Weights of a small transformer language model: width 128, 101M tokens.
Each number is 500 + 50 x the weight over its row's rms, rounded and kept within 0 to 999. Layers, rows and columns count from 0. Numbers have three digits each. The size before them is the row's rms in percent of the matrix's.

# layer 9 attention output (transposed), 128x128, rms 0.129, rows 95,127, columns 64-127
106:549489531490538515596473557416477412418578633551487476510383402469471564530447549448517519596436496584440475608481522518471459429513525522433587480577508522553485532579475566493445437561533558
092:513565426545551434469539559489497610506531411446457422515549622542560450516525466487468549479562515475433558510518493383502515639492454478416441561418483579418493520469506495528505627477459481
# layer 9 MLP up, 512x128, rms 0.155, rows 0-105, columns 64-127
092:542457539496571557508516460441481531540490435500569550504390483469465576501504550460467425545515587462458490516500492421505505530522388438529540484564496400541493539544492407449449388494569511
107:465457532539448433455529529517486569477419475535500455481497452544496521507416516566541457513541595486556447517415566569474503451601525660480475469469405538545536466516553442462497520422493554
102:381491514495473409603478519479500531560481480433554474484388551520422504503485591517498576480506435438412468432513518516423551465483557446461532444532561564534452537530546501470521585440403498
086:493541523566482429573537600580506540574577478511518568434424544519488563529580529525501474543583474469500478458560425433549493510412570485551517394475536491535460486559480561437479568567516602
098:495493425450606514541453375465510509358554579436412504561477538530524583483438441478537450543467543563569479512549516446535505446476525483476527479417528464546486450511543469519498512577538536
099:519489486378536570450513535551567557460551488466453488427493453427470510558544489464458487470511453520575542582543565470511430514488424583521559564543519440480463461600490403480512484543485525
095:528625493514551505473455571473513522528501543583512504461614494491476485448456453464432515472503558490492513512545469441437566498488429509491527472569489528560475394591452503557579423513471558
105:472605453624419583405473594506549534367564563589471493522492509522447519497594505462540556473503488541502572477555523507600454542518457421439433547494524533524398479504431497427461522492405521
111:503514577522508468427467495475507583621483505472488446527523448535524570584594549492461545552467443624510573484506505455451562580464515516513632501507430465568458505512441513469479466509446575
095:442532534503551476484468432526494544450489450523445464522514485438561502525497516576509480418549476475602512628483574465460448404506545500461482482531519454514514382466426380559504530408580492
095:527553481465469605571499577517492538454457534455459579529499515500497518474459620522456485417481506528599510390449507462478503523431494438527463547451480452474438439494509449356549534506529513
081:573454554563532535566496512471526500445509554495600532470533527604495414533502500525378489492476477626476494554511551434527490497436584445461473536520426508495637456501518476409459481502463500
114:506492505541471456500468564493544480583508470554567505481464548576486490474419536426596587495549461512508527458446458587577455448551433534449549464469505435557476488528519550502541535575505514
106:577576441470569462532463508643435513469504476502591455447498500481559509532446555470503518404565509549559530520550490464498444496463557580406451439523446526462537541455594580556431524472613482
097:488480528574564443365563502508526608512574486478493477588468425416492410380425590580444440504408451494523393493553539490570531534518504501491462490569468500472473567523565473506504454494497466
104:461538418409441500513480543550454510416567597479588577416457501531520531514533590566488622522461441475572534448526509511565460502456518511579486466413499527504486529474529501448465515556543533
084:529491469461485457610388420556478542558581534541493535478566555488522500588487494495520442489465583427400457434493468487555460495460420473461463445494598542497490483462514509481431591456515544
089:513462520522491551517393508573423557427522451568539529554432430486478468486454501548439559431483468566547517424527511465510565462484596505503470401442450437551479444521545511519448510468476420
091:503521566483460624459500485512508520470566520455516507472400492567467499560535528396453521513534511485414498588534519510543461445439522424495511437442507435547461397477591572544536525501626447
114:513486553547414513466520490479495528514398464430452476497418496504484469525519444462419580446454562511582468509465498472504508579547577536457565522614390457462488537513496412520522494410499406
084:569575546504495574533446602599458523446512485524514559524429465518490491493566497512419517523539586464498542580501533448519460463454502424473543470506497581454534487551537472484515489552551399
082:590517549537432450410454601542497483447498514401613421510582502476542493597470472629468619454492507516482449509403571444575462445574463528537544520479326515480500458546530446452509445517512460
112:459474503482477400460626542493566552491442526532488556571576488516442530540503445447497479473505484489472451441497510435461460539479482423436525541445435508453425461624414524508481447511617455
079:550574436452509543517454515417607476530455496488508498558525451519490481522489432472545485440562398538515571540548518535474562482532514656496564442459454478395569482496496484463411492538405414
089:537502514560451611477484541403558479568483498556464424518513556595517515545476445511398506518511527512502573463464554457468507490479443528474497424482348482402497510495500571430514447430620500
096:561543537431517483411516499473483498493558499391430529519475525391428545505501479511531537438464440395476494500512462539514506502544465497470518452408547457472472471458392457416499450528557386
101:430481437441479567551512506432494484515530537520465502478548442496531438512493518513493434464491349424475512592524558484496605448565547463450586403516491512476498507424409496431447499458591388
109:446549401473517516591501480579558486488438540534491535518427469459487424517483467513449560457515533471519590498419525469533455537488522481428498606414488468528553472501528541536481462410522452
090:462502528546471420517559529554511501484557499442656594509516474521459455474536529514517489506541498528480503513469494564530503567558587532533460349501467451496427463543443550433470580478551600
089:478470496419526408535539584514439480518528506450444442498407519433548481489501526432430489524438480560544518480565498488521378510430506459463561580472612476494511510537611513494506558466531516
092:503491460469469506496445577475479495539457536520409546527489478553517501490590568565417553385495435500518574625446503485562491457523563535457567420470438539555471546529388462541498420580521482
123:433457432549472496415566498554457528522539588523513579575420508484438433487574508556519435536486469558554499501568581438504485520426532543645531553448485523546533425561507553463519491567482597
102:525542523487574484487466529494502571523531468503534478512531423512464441537544421433549441451519538518441450510612572463516444575400476522511486572551541516399574535510519423511561428489477489
099:522510520471510472491583526436511526570481420521536547506526454591554517457425538554503443547528460430391412529591438513533533491490457568529542460442457490387493522411584592568517553465533508
088:433556521513493495404452514657463568448595544464549490459496471506527536562521527504493529420558507523547482579547411582507441479432500502516483456494509475495456450499560478464495487427542477
094:476507535533512432466536361460523504513512387482522537559547482501483607545479505545486435479469529431503536409471438449577519468499496395467461486478531477565507427450526540538521635486485526
104:588466491515563461591527512494600459547480481414524538540572519456602530447463586476531458461567490544523551547530515485510520516463517501402473472506499481480577657517497440477469352490522510
112:455437501536434529523469565555464454471447497468546484544520510435419487442475407446581554473509549547519560476565538426493463513482521465542545487494616499524528532461496499571484533474451517
089:439502538550506506571509493467594498485449482508507378523495461484472441485589579460533436525531472463456430491434523495532511556505538537469471545505511494462476451479482512437434430485533495
099:451420495502531479465466528497571459484427516585491511575537475433477506471557543443456455490447412476426498534506456582622449435503499443461575503518542454428503473466453491509495539516466498
093:538418555534511538569528523535485490550536453453500571497473467389433537548517601532551528511441427422483580455556638478554516576492393519544557415507498500478519503467493451420433573467491447
099:470500528522565453499568541457498497577457523624501493474477479470499539437559513545508503552488433471528531541471595438448483495447514604534657445497471544503567480506523456474526473480450604
098:500522420503467482519467493539553480486471465537531401462560443522453610569521489486613391463606493562477397543440550394505475573468572513512505545460432491523528562479527545500542532533499519
085:455463516535492459526429489445518507471480466505443521456540504508528560403463547533597519439507475409508578496488433471509544529546493531506557485492518483503513471550400451447501339560418466
097:459494512520488463483558476576593498502512502518476471467489505497573508435488391472579524480574536502440425509595565466599539573530500463468455439495447550558514441564446567507518499472514382
081:484440478429537470472534450462574538409524510463475531436524491514519537558480600385468564493521487467455542482475532567538540530557426419550489436467557420500438493406544374528561438465536553
100:555362565626547556512423386549530547506562626446457513491486470573531514529548486480511459448482506494528489564553450542466474516544496456463494478548546461436478458492464483418593505459510379
097:482475576509508442598524561540542550523603491501502513522379498597511545574539503489530412502477554423501470453522435457467456525462560459476498498439470476391559401460424441347504407519511463
095:455471548516574500501549578548467448476520580523445549569539431544460465516469544532535401513595524533546446501594550525505614466448553542457513578480521454616562480503554484537538507566495540
100:490540477510463560414609490442591523477587566498499540630466497579501512418437485507463498505583478522516544457509463518424459543516494533514468489479514545568598482479409444469482466514548561
112:485416512533484485533407535503497585547400545576502523462538483402406516528472450441474449569479485466532489529566494501563521597465527479498551492602498524519504423521507537510544492454536436
095:520486504511509528483508563528564471510482558410465532499484563481505503496461528443379450490517446426513455465444447497492437471578437574449552465332522507411514444402585564495528532490477520
090:495522533503471582536555537451522547506616547485379478542423465412494545354526496509558543494500493518532574597547481522432541491542471525476471508492615490461474500576585533496540369470584471
090:469556471508542432565471472424538471536470486515583573605585547508494437544463447451425388483617514489530417547456456515494440533514474475418511547524438429516421465527546491517481425486495530
103:558447519467615495466549476430541529584558581531487448499481436557510511579598521461477474455528440556472472525468507404468484484450509476501608482425464502531550474544465493457480483513461542
097:504522438543523530518422508444580547450457503540510458433513523470451526566542587482422513523506582498460451478418557487478493573486475544535525521530427542522430488471567522562506580473471446
108:546532553476561477452537657533610497496388528513527434499489454511590504505563531424540486615509537503546567510384463494514412476515559507522504464527502468527493452474552518540518472469511541
091:426569444508478549626425514478553502540536547536448501401478483525690534459457494486485502469540482384522510498526450461492467530472508441513563605564537586512461578599578527449520491557516459
085:604557603477559540424581414521520577443590488414507528505545516470417518581562456502453460482467445500533460482459551477467467554508531531471467510470529454556532553458526576630544572448422510
090:491490431617403500470443546394461470482476590532485530571549544498522571535524586531573556457480539496453444539447508425589538489609560486501534596415432506444422482514388504427581539464428533
105:582477428504456508428489493549483501584444408488473523432550536547499512464572550548522493442537467507634518528493493541534515508445492550485572515508454535469451548500481527467493484450535504
095:557529506513582463505524435456517497568510495499487555543551515547498490499558451525491383552415525463502561502444505504481466486544499461538543496575545520477502498480456384495469507535359490
125:541452476438537515569421594462384452512411512444490521482579533540488509554525522554488490461466586539616557674421538562569442619476502535412584521477588455536448485543459487511491509516534555
104:414601444581538422505632443480425567510535580463474535510505467494531429508611522436469507463503466529534543584446483455563477536434440470480557569478432549517532543515365521463529536599497545
093:484462523467636455423512481413574504517579527492547511486495577564509509523468486478606521444594530540541517560615552439510460476481535465492474594457524423452544413578533466432508484456558543
082:475568394441510444463426608498460519602563475477480494577497495512502490567501475543448510479477465534534522510555480516474501556578526467504535459571519501478389515611525465527484494523514497
089:425584512557551457485468492545527532562569491497457502480520500466521483463470563499442508524368476529492477454440578529509514464558478556315546576459466567440449500530479506457546497538508598
115:443474476457553516503439620542527561465404481555444484629483467589523577479545490467525546516506494546437526480535486591551533532475494381425517429464492517465491477449510591392532455476517451
098:551485510504507474587479565490437500570461507555489569546529471519559489450499489502571411458549554537546536467491598451561402482533519448569488506632515512466520482511536553469501428476425428
125:508562458539528579532596451536536499415442401510512432479502479521526463385490452532574495457486374417535522528471522432556579492515513469478560523520468463519483616533526442502452536499558494
101:506480574597430389524499426471518522541462523408545530473534387557544463529552484474574542553563587443464551463461588494535487528502446411536513491517533607551526473467561424491544577458508517
103:543543587519502532493596563546542497584489541438445518531461419451546558552559599529468527547569511480468469538419522597481482534486473602461530472468485618492462495455488539438521475518491520
091:447462548480538464562447612536467514536447512564550452425477508544516406483512526543502532476572452522559494474636538495540537514451522512539490508469505453535591491551530497438428397438460414
096:509550591457434494476532479493453481526479527411517462532556484392499526515502477513540508433451494462560466488458550509561379430402501398519495512476488436555504521587504528436550436445548450
086:579550555487513516537499493538526511571622436525566436576437478499507454556535504477424441472526508525517418453495631487489453490533504527482459425543502493464587519450549606508464550450450484
089:540533518485563431498471450514465518494483462516542622603406406513364557418537485468505490534566505569622463492446532527515519466534511558449416506459445448457510448496514503519539480519530572
088:510548437465496474572466500422536542415441514555587560464363535436556452418546534483580520476527494506555536504523488532540503466601445566458505502585542493530467513444572507439442573490566473
118:505505494513493606449523527400499461457528541551462515474498435510514588527433492367581549535524563549485487574494482461558463467466591473437519512560464478531513541503587459451465502439449448
100:423568512481553541570477580554571490555475527491501506502466446402552460477485425502533398517549578456522474464494623542532480523401432488517592511471570471466544610476453540499448467438440479
108:490520535570496496391531507519622528615547465442528550544499458470580557501525550442430469426482611480648506511523545513509422521505520535562448500511496454511484473414498502481410494467545479
108:492523506456569516479460576459533526522504535484550544520618520407506583553490543520507501569451466513412527478496567446594537505496550471531489541487579495427518522433552420514468456542548528
080:438417476451427590491464468464433522581529451579498495561463415591526465429509495571517534458424429514530499587432511448524499497494528593494544508535444474463492555526461410511557537513463628
095:516528585421552523443463467532534632529489533450586536509467418490509580544523456521483468495475512513533448507567457403479494455571461588419426483441443426495460380579418567542475394524553538
116:510478544433562527503474473471384509519444438437424467494538489469485490580514556450581507374487471500533524575558493457473396507576560503458519528517551493480551484481535479374495470483434496
098:454529472596529552531447398491496548468591489564514587440401585549550478443580462567542416446499563508415439440532518528393426506533488490543498446472533541520453552571486497485518461528371534
094:478510467460463515471447542447500592561509465478569460473632407475519443516528470499556470493472488501503489410583501585475464489424492525528624474475422527457545537562529547555486462490440503
090:459453459549460593529455604452528517481530546490481597543451493483456432568518535552512483451556505457507560458526536504548526499451422471533486567575468515527479464578498471414493428502553443
097:492509509494507484491652602425507534453455535486459623492523533468510533445586490525430430519487488401517545465567506605536471515525433518454574481535389438496548514499473479508515481480524481
096:562561517469531497553442498554477553470527519524570497496454546445502540555590494511535504548472506534355440509483528462599465499500572493495462480550444527507512437424427455447489574540542423
119:520479565498526545472471469531519471523481379323542523558541539448562421553498567455617481490512525541435555426487476462574539458548457518462495527497493410511491461525500507483480497478542591
112:430538614519506553579477509446518499432539510504485571445518486466529503478572598527453461474492495499545583523392483522488470559492465521471513508561498636601472577507534470552562440463365548
094:528498486508415506577522484519460471513476452574534538488416489571531440556483473578540530439420582568525581578412497530640464550541505460505534403545548470500485492548493561525472582408523517
098:451488504542460551466581466494548492470503517514549478485443508496538530452488533452508525439545527485425423566591457444584547557490575568444524505477453485467420514515604491438472565403482536
110:437484478483527548475488496540574562435456584462495393472447499501543391561540487451484483531539496479530507418503475469500511533466504502473421515519514570468458436505498517513419483405481530
093:483506423450448550462547373566499536468484571517594494517499494473386436589495521480489476488538477524504494546505579484479545457470514505509587578519487495540411492468583515483469460501538430
099:469476428426490447583500533492478537438485494477533508583432583559592463424499422512473533497493473519535589589505508536595522553406544627488647494503395518487446542512388545518480507444497476
118:461501399498523546447420454390449555569530492424468614511471580550496373473502583468487540462555618447596517573429490456472452398628513501535545465515487525532479559449519474536420544506453512
113:546457537552417509589524564512561567555471459517459503580550530508539519560453496530424530472452481479595552503545580474564527640502478495464459496443520391489548448501511521456472537505567467
109:440405556497493544475524599430521496440523571630484525580465438486558480459419560504412601474539497525580573501462467487633486495514458545523486497506482466567496559556486480511479635459455505
115:446476534454485568471476466453479542512492594469457491450523487516538569469524494477449403550519412474534547444473416502527461425581569423558585476463450491619512491543515598414444408505497500
117:536410491466443610492521445462455531636520479480592520524482531505463546556413527526433463487514595473479580465475589527421449502523548574543536540547511555511485531448485466448485507480516495
119:505518478474541501478506552437452426567431408507518414471564516595527501450451559560490545412550467451562482421515498517485409501504502517550562528404458461426516520529516471554502497425508600
110:509538543441509523527444512462505529532456455587516460564544508493550521525338532535456485526572557555542459491521527439529484537647549539570466453527403420583452511510474527470527574451515500
098:476405482512448457497477371509468547563387462578526471570472526488552493440456557473442487421512494511581581462562458523533544442450535530484390451461481519507536521518532450512462605483551510
102:509491520437423514526544567512512487528548486468512489501511427435562480434557557498579433411478540500474479521447515471523451453501556495419400386517530438495542518538404482548483551521498461
105:483452567430406521528496492554521541493453454442474633582543465492549482450404603478577404501466490392474500539491550505463478439416469497515506494428500510578390473457450459453502473509475583
# layer 9 MLP down (transposed), 512x128, rms 0.149, rows 0-105, columns 64-127
106:501525553501506405533546512541506440491474383442560476510453468509517506503517495544575559454477535488507459600505460524556588333528526446458483604450510511434538499377478502529503475535468472
105:527511421500565472482507448445451488414578506546514521549558564537455473489531485510493469378540427493519440522503402501526452484506465445606455508453474501543558454422488449522447558556462418
102:542507477538569431495508445477539486468502552524378477491545522468499502563512434417534486448482595518567481549501531503517469573523432466496582423494471456444499443454464496534467573458620467
090:507528448414551533493530539459460546535443499448519471528505448457499457513537472531512560517461426503403472510584439479393493488522523456500515617610435508492508543465503539466514581515555554
104:441521508509413595497592470489432490471529526535475414499506600455480441469447431516470562420527542462512544609494486471528550547435513495493490410483383503437535554536513461532506482505403477
102:482424506581486483495489418480478536546541506577482506553568536459511578458514501486439543559487527367488391550417602476605580447434567450549465488534430566504477505533501521501468526417566473
099:501490506527461456447459560490453523423426553476457439443527540571510472478499529589495490437464542490556375553539576568461536545470419495465411481423546540531412498474560402516473491490436611
111:465563460541558497568484404493562489408502488452535473419503503542503431444529522530585516571537537471475497540511505444472491575479470463511458574558393489439425495478475467397459563514550447
113:514484493493515627538468460548539519469427488586524503521495564532589415456516544441477552511555484430478595486544516520448462485626594571489523475501497441547422448483440525435506513512547433
087:494451497506448544508509472473494471472481594495501524431454494484405497434446471502489610537455557450496533698480426496568485540439558512482450415513530528454529540499442512519454512506550587
104:510516533453500490468502493561497540477571487427527476456545489578481548562511412407552554492483453492538405474527469490538546362543499505523492484436479437548549507486405482496553508554413460
081:466528504430376521539523458554434477620382526496500469427514526429431567459473474503526497566430452488557430455515362592449525476546450508531487495475474518548537515508452544575527496579515515
107:535483442451477538397531471483474547462564529555423532445516418504542476416544446461525470442509540542549455506467517523535522476526526453564537405565519573512598412500609478465500595445518544
116:501404499477570512501534469567451570432485499495550549521415525420507507438529557525506520545508473459486581387511563525565540508506431552471449522505476482503500449497552550437550415479597587
099:467516531436486474546402505457591501449534576471447512516416461470500507461479489506496555533470491459531556457513523534483534607550547515435450529456541411577491461548503550515481540561567509
102:481566494539520551516610468420531552477541450511532451458517515508491430521431473488593577489590559444441465419488539566510499513512515457523437507542445551556511568465562528550432621521449453
089:537514490515541566501530536559482578600510521493504416549428513483429512451460520532533414507503512447444516507484481499499575539456594481408604556514403440565534546495462497440615568483476524
099:414472452468446481435500551462481605550569601392544489422532518479516508451475427471478528494577492479529430517511574445482501447464487465445500512521485519503507519494472514502559504563572491
082:494472522575504525436512444609455550551421607602491526453484551449485485471426574524447456495469497434513492429578456602489513570438533546505551520478503502510532520506579581539495598495440487
113:454532495502520478494438456532486523490523497547549547549498517590479525508494488530498481554455449521524432454536539452493542474563457451503425520434480509547497500538480486482543538492553507
073:433426521565430524566612494511504488579474504485497517536525474581597459470416381514490450505541450509426527427529468581387488574473486572540509450508429492500539449543536543577544474529446504
080:481443515521421525500578447468532522481437473590564557433419496398526428539495431475518504585456549488509442393549472543357488531463458428536445439467522538445554436464464523494443508482442549
111:467523543488428628473580495482473544445464526504523530507487464522584511484481403607485517482547503537477510537485430441509543518496551549532520475548435482466554422428451548487506493472570624
080:482535490522419540436490550526382476518434478518461471433470458498491470571509423563599532561480568485479524418447417582491473475461508503591500525475613529493478397469512434568430532411566463
096:564623518514546508462422536540414448473522447557469485390522569474440443583486470592580532546521520592508450463529442553506484498519474462596499638489599424495457517561519498559439438538471447
079:511521520460450480511546486494469484513406619551551482437462481526493464539451531410564515601497517496616607520489428610426547511529548496518496551500529442562526522451512551589620475522448490
090:484384495568578512568456522481458457472561455460514566551466391509595490505482468485550473567430605624501490600507472410477455436499573482469469471511620522475516531552488501617540543492399442
114:493534491457504513490567512535430532486463432462558430500548461474446457577485419507496471530493504414542541527358482410509487493528468466516457474598602493503558588530436515383525466434552522
096:483524431548520539420526551403528473431535569545482541484508471496489524514501520475467403536524534453496508442531494509500509521526470536511583408463575542464466444519586545533542500556484434
088:494529575527436586581533554456540537449465435488446402431475465532510508535453497483555509594429473455495440532452422513386578502513571415530457564478521503500518492466524465531521443569487464
087:521451475558509443476436529561479507487566396568484532470494521553436509542411469450554481478540415483493486667484524448536540606558481480480529509514515524505506515420420497565574489432490513
117:457499438501511421462514520563450532521493443440414472457492613487542562477502450477512486472523536499527527551450528513612514478440512608524428427497479501393548488615497449526525502525537432
099:521534418513536503559525495481492426504530611507479591492500478460510450453450569501446546505500595417531550381486444540447436507525508517487485486385457523524476459487461540475444553440500406
096:503565499491511533564437450571400510448457498532496396506566459430565485507381507534569556483442559519544560417461513575423525494509449434470438489422485494471590470446468438518453460428525388
084:490478578569417528496572456579595487561377560501495536504471463564540472493416446363489447631491453435519416418620397496419490547441471488467466465496500451500485507418541538549498542562400471
094:548461606472487501449496531509501583506523484604469510447520527520463516424478559611514509566468443557490453473432495581452542418486578503608487587534444580462481496455538443500461465543484512
106:500454443485454481464509470530586509495471623555522553432434500552504449477423485440449482641580511498538463480517425509478523579564456521605609575456506475442449478483521464419626474501587535
111:470535501476527496525429505488369384503474521456504442483446489476487556510593534478532575590494505545560559463587473537512470490529477418405512546461503550471511589468509441591596523591486485
088:492536530552420525505483431520483514481435489503528551461420474455585477557468455426515483569549516465553576419523491516541522423512412549443423466474483424513419462501602534531547549559469541
102:534490579501497447507429553432455446511513359465507368470460472462535478494486484605455460519480532507523420493523551582450482472538505442503500474476550412494517555515492550476437425443520476
092:504581436526457501463448512474454539499445428539535484589465610508566457496428525496503486484559523423495488549559501519546509463491525571420520444454564454540478481539525519587531399553584533
100:401478535432498534428507489475469488489500466440516494496427516487469474584488487573449460448482540554415489539497583553558528499526401540525462479505405475453534516466477547374466508628494484
104:522478530549440487503534485517541440482466539589479554427455486435537464405493450440460472598479508461524497468531452625535406503618461563498510497567531488590500517519430591481469446394501430
086:443529575505495506509552459560484465472431601567522554518458485419512452551516424573444544559417536516502527401547513503479519502473589457533547435491519491475470510373537581489536552570472593
088:474479510447587504545417501566409461427555473413451569482452489489460397553550566476486534552530467539489436452409511458439466540508584454503472516509560481509578511521517499521513434531529652
080:441573504537421491480541423547517456599481518500565544525486473502450514492445467529456546504396470503541468458503425417459563517458544611500464609432507399532480454516457550517460394486445570
091:601524487491411477514566475503460472572556574517548533497492516571607431542456547481575551546493472512377545388479609526526520565442571465473546483483526477453488468551611512476416431473483569
094:492502510607454565513532561449506501585498582535491549414596478449526549492457520478479469551562435425501433454459570554513420534490442480510477507420472399566387526483527490534542465492494606
092:626506528547435563465485471495543515476438498511519472527492432517542543537499541369424497562448548454442520525543375483578492431501535548478585453453486495429523541481443465441421499467502521
094:396544525535532510402431406508493490552465520366566579532537426433518511482561549433478506554549460492565413561492490430487471479455527439538600461545483511502498534605480479377569440522476573
107:424497659489538441478494439517459527496531537514548509582552622545488489467547601488497573513510437468491479453519466499443488556552525448558588515470440522526449538518519454394528619484502503
101:475492392558521461532503463515387514508509554428420451497548449478441446554544526571500524462573483461545513454519442511518439589462449427496437507555492488510494456483513504496489467514393434
088:508557467511436502474562417571549491580440414440459463410482526410537483542400437558469507519445451475474513405564382580468516501566401562585416455504558470599488523509574558486465562589522416
096:494505487534425499507445468550475546384501399472503457462551561562494463488455508527528581497459514504497432487575539521564585478591463467523470474478453439427507482552564390474522495501505466
101:480480491571508547402459461484525547519556512599512472561531532544392365475466456502549460515551458468520504605532545478664527517506494474491538561500521507498495517551502461458463525489488507
108:492503555504577395446586400473528544536512584474516464578498449442464497522462472550430523468487512475490354459468462511502540386541436531505547494550490467537468492444578525527410446479466525
109:545447468543482496581449512559555494543499498446461454492535598551474511509427496452530384398376428498487462534462522382496547570471562570449437489511524515398517512581506528484434524509469449
083:554435514499483570512585458534492488583423531503521516512452467464433505444499609513482533486538476545584474383501497526499570495547459524507432451432534493490499425468512486498514514437456454
082:466568508571412571501575517539510539509429578504513488393497496435470563510480518434481497578404497484494509405484407537376544436436547477575548439411583463549500501552512470583468437539467438
080:549560515482459538487559456551556478552409519546619457469414473459555531502450543607514455577535519440503476338531431515427440568503480546519478493492501478585465427504476561523536515506553510
112:506571535442460458507479502416477501480486451435497514471554485521474541580408479421508408413461455527487473628497532513492511381483503409555536471479582602500566460516478504526439515526555481
087:469529564468510485454543520490551531487376529574514433555412543468526442492507521565535491453546466491480464329523502593456458564503449536513477424529545484521595467457464522499542496487560527
115:477491495550594443487446535437432412412498485470434475591513467526490507512593483524525533486508542492556538768535494475557447516516495470446520549527524510514501522513366533585479509564527509
099:516572452508534449447422434508539506516462598508451469590420503396585505509529464480435559468584555419467575565458560487528429515497514486480456514466501440465645357447492391515426532428533477
097:506536415511472514521441428601440591458531546560554515508560492470445518426502472424490542504453564428548527507482529538464429549503434518537516443451435416511538553492478557550461414502453493
088:492415485443465588471566412512482460461501433552435572461498500451533384448417445550520463512501549457482431480500533446508572469496487446473495482539516500478526495408462539436523536571610467
086:416546508547374488462496448482572451512415568600487564538460450515481497497530517428403517623516556447424500442618442542489502493532454537582509475513494450529504530464538527544581546547515511
108:514538525536486532539462429519643489473403542533450512485482510525484474437584539355421545534461500533602541502510517436530487554565514505516473553542579382519434504543500435433495546432442399
102:393563516455572531548498578434505500507529515456535383413569467462430620421479545545582538595487470470454440462574500578546524500462497544474505518443489406575479494454491541479510443562516502
122:549470670453420520469480505491470451466560561510541537482486501495479518462535453516522490431438453493467461525435520454545475594468410585362448549621506511570469453551457506505499494513425506
102:551429480489546555469507438502508478546444508563394611418523375507410498476448508580529552486569598545486406519485565504478537458490458487460593505528584382412563528478445502439516490518533450
107:511513404473467537519533559453460548411535534565555384550432556528529561504558505539507526503501467505564523570459498579539474509459455437492427525525465407596426462571491455571505469509568446
095:480536604482487519511497539522511495508398467570531463450545466523522482473466505502511443628603481471602484529505485512563450424521588458431558425525553466531576469518550491561601507438540547
099:564547446606476524524564506517510505536499494453496505552501446545491587473503542454545477593584505507536491498579532505440602518569577461493403514455456518500453462497501506575418474565447417
089:548477441511477587514540474454516526522416521451494517384526548431507479557436444393523499555484499454542459465551485591510525473476390537527403501512546449521561418406525519428485479564645537
099:522393564490502593490434530560521525419485513487512563482503508553557573461383514442516411487644437535524587475554637540532529518482527485505452475549516515500510479579475560453499489495473536
087:514497495440476528519600560452614439463524477475501456448472526458509443575416480547474521524431476543495324522394439526406489477450499477535463584390591545490536524518485499547488447505474448
108:442526442451530551476494400461582576557499417497516477500511457409468523540487506438514432583422509455479457437487526540458482515439387481480508593442465619433541597589451507505443510496558398
096:579425469555542593473422512536529538440537521483399571477423391544564530478589581506395508506564463570584560531545502465483431506509461449496535470462482528435531435557512472480544542501535494
111:452579470494478384474406583411554499482548546492540584455550454552494563481543485633442544515518478520532410454539538502519527506549478515450423519534634433485561558472457411398552553468518470
108:502511528511519504500402425449504481436458523456393593484563581589558549502574472547475465533469529446555609625435538488451501491447541492538491458467502479470485507511558480462446448531522408
082:466428487413538443428434490530542497400579493481468533547472531535420603470467460467545447499512466511483398623488565475490510442482508406552508462527556472503500574514425489568403557560503440
102:566460518500510504520558559474471459426473400456490472498514384536507531485492480485500479517521442556624442462554517456563505587456490610510465530548601443463474470622503446569528377469593494
107:511591495465526387544437489497494509512524468492410460484544620519480483521518481506415497515420494593410483633522505450556496559555510505487469502521541447560538415446520486448580520605489587
096:471524576491507564539483528450475527506479560433516409559565303457533485410432541507476516424518478466536506515483437458565530521452490506423579501566425439474545489542460442575551504499533483
097:569458553495530519463537491568530482438474446483483482507609505557508511543474467524539680526559465552555436450523558504470472466491497539539468524540523585542501432454626473475509552470531485
098:477557577527492619466507494535474554504441486491540495436605473557467575421487471543492481576583505429527454580492507548498516477506384538536541519563436508490495422436507490545502520530544432
099:508502513514469461429401438556565504585527367507497490502424463465516523524495579458529485469497453421484561439525535448491558475505463494470541390500580589496551399540486411535492529455537447
092:528516455534485531477562447517514556417485519546517580490538538605564522503489479458474536425486519495611554517513538509473441598418430477522549563395463511510464496514530506420500500443508500
114:479429516482560512493507476566486428526449558407393574508523520531563514511429492484558415415488540497461518486505498496562584433510524515389489556512465548452596482494488549434482570502462484
111:536508440480519454469564505488487455561463428533520474532517460519468461547474518514519336561569470514442482486613446452537521401485501477624446543506445465494534460469488421496393530531478458
088:474458416545483442452519487432544405376479463466476467430462542541541558501479437467432571543479528529506400516533524449522484495495509588554460499538478468503563536612475472577434496613527450
097:523525524468498452464487531425523457538543513576569444589609497504542522513511411480559499522440411521493589408491438559420544489428453532554475393488446613538491512484518527479508507535455565
108:445495460525524519451532593533444580464611557502508515497529414483500557497501573494504500541525448488567456446373508522470386438521472386482591571513487550428488472544432498514550454508502479
102:474476507564535561460472529575543522588474493515485542380492509558577525582543554459555466433529469474455541488495488435561424431497540536543524507474575543476480531543439529433514486450607406
098:505580394504491502451416454536510466424554481529420439439516470519395399501467536459470501485432556561551514576489511456422533465511471425551461536460568501458542502420476459554477461437474520
098:473469508429482555546509503436419543417634514560496359444575535553448458482490489555454477574483400526363491610518448512532527521524468513510531461552533512429507479457462547472545572566521536
115:511536512511522481444524548487479573520476559481505459455517501498561585419503513546438497503466548416493476579440518443528435490385488484494498561590479497479538554476485520458496570539494566
114:411581576407457448481453538525569486410543485495515525482435581478481540469503484536438446503441474495403471562579518467502539454490530521571567514342492441491464583535418494489464522489476403
110:444449433415594444520482497484527534544518550628523532623426485390441563473540454496542497596438400507483560480438534444516517513453483453564558506481467566409491457501553496463513447466517576
102:506549519546499516536550626517558476448451481495483569471486522518422625465560527480499504351490460566552566381547532505510484520535498527466568477545516504461505449522576504476521503459419504
120:473495428528455460532460544477584492526516420490420635465591477470495446402501545513473488469484524444497561591501458563506462536440539427493485402505429458477579484542525446533468499479547429
113:502521444522464563524553554487553436544532548539574531511478530483464528490456483513486499497417574512498511608435492563499460420491519455496488511601492486579518541612441553451414535496481582
100:490589492502523539549566575442465508463633562483481506427497445472466568561525422540559473541538530584464558492438475466562485441463488393498581497476488480470561504521487493527461519552524488
099:539545545491490481416544435524428546469463519467509533550458418587584526432548646482574482559547555537445581643496483397542493518468485501544511488439438553513563499441429466499486452476414475
095:470445486516522549450582569479494518435502480424493522459540404445595538521454407574528424493565436561466441477537523505410480456534492446511484516588580442518524481609449519566519502488483501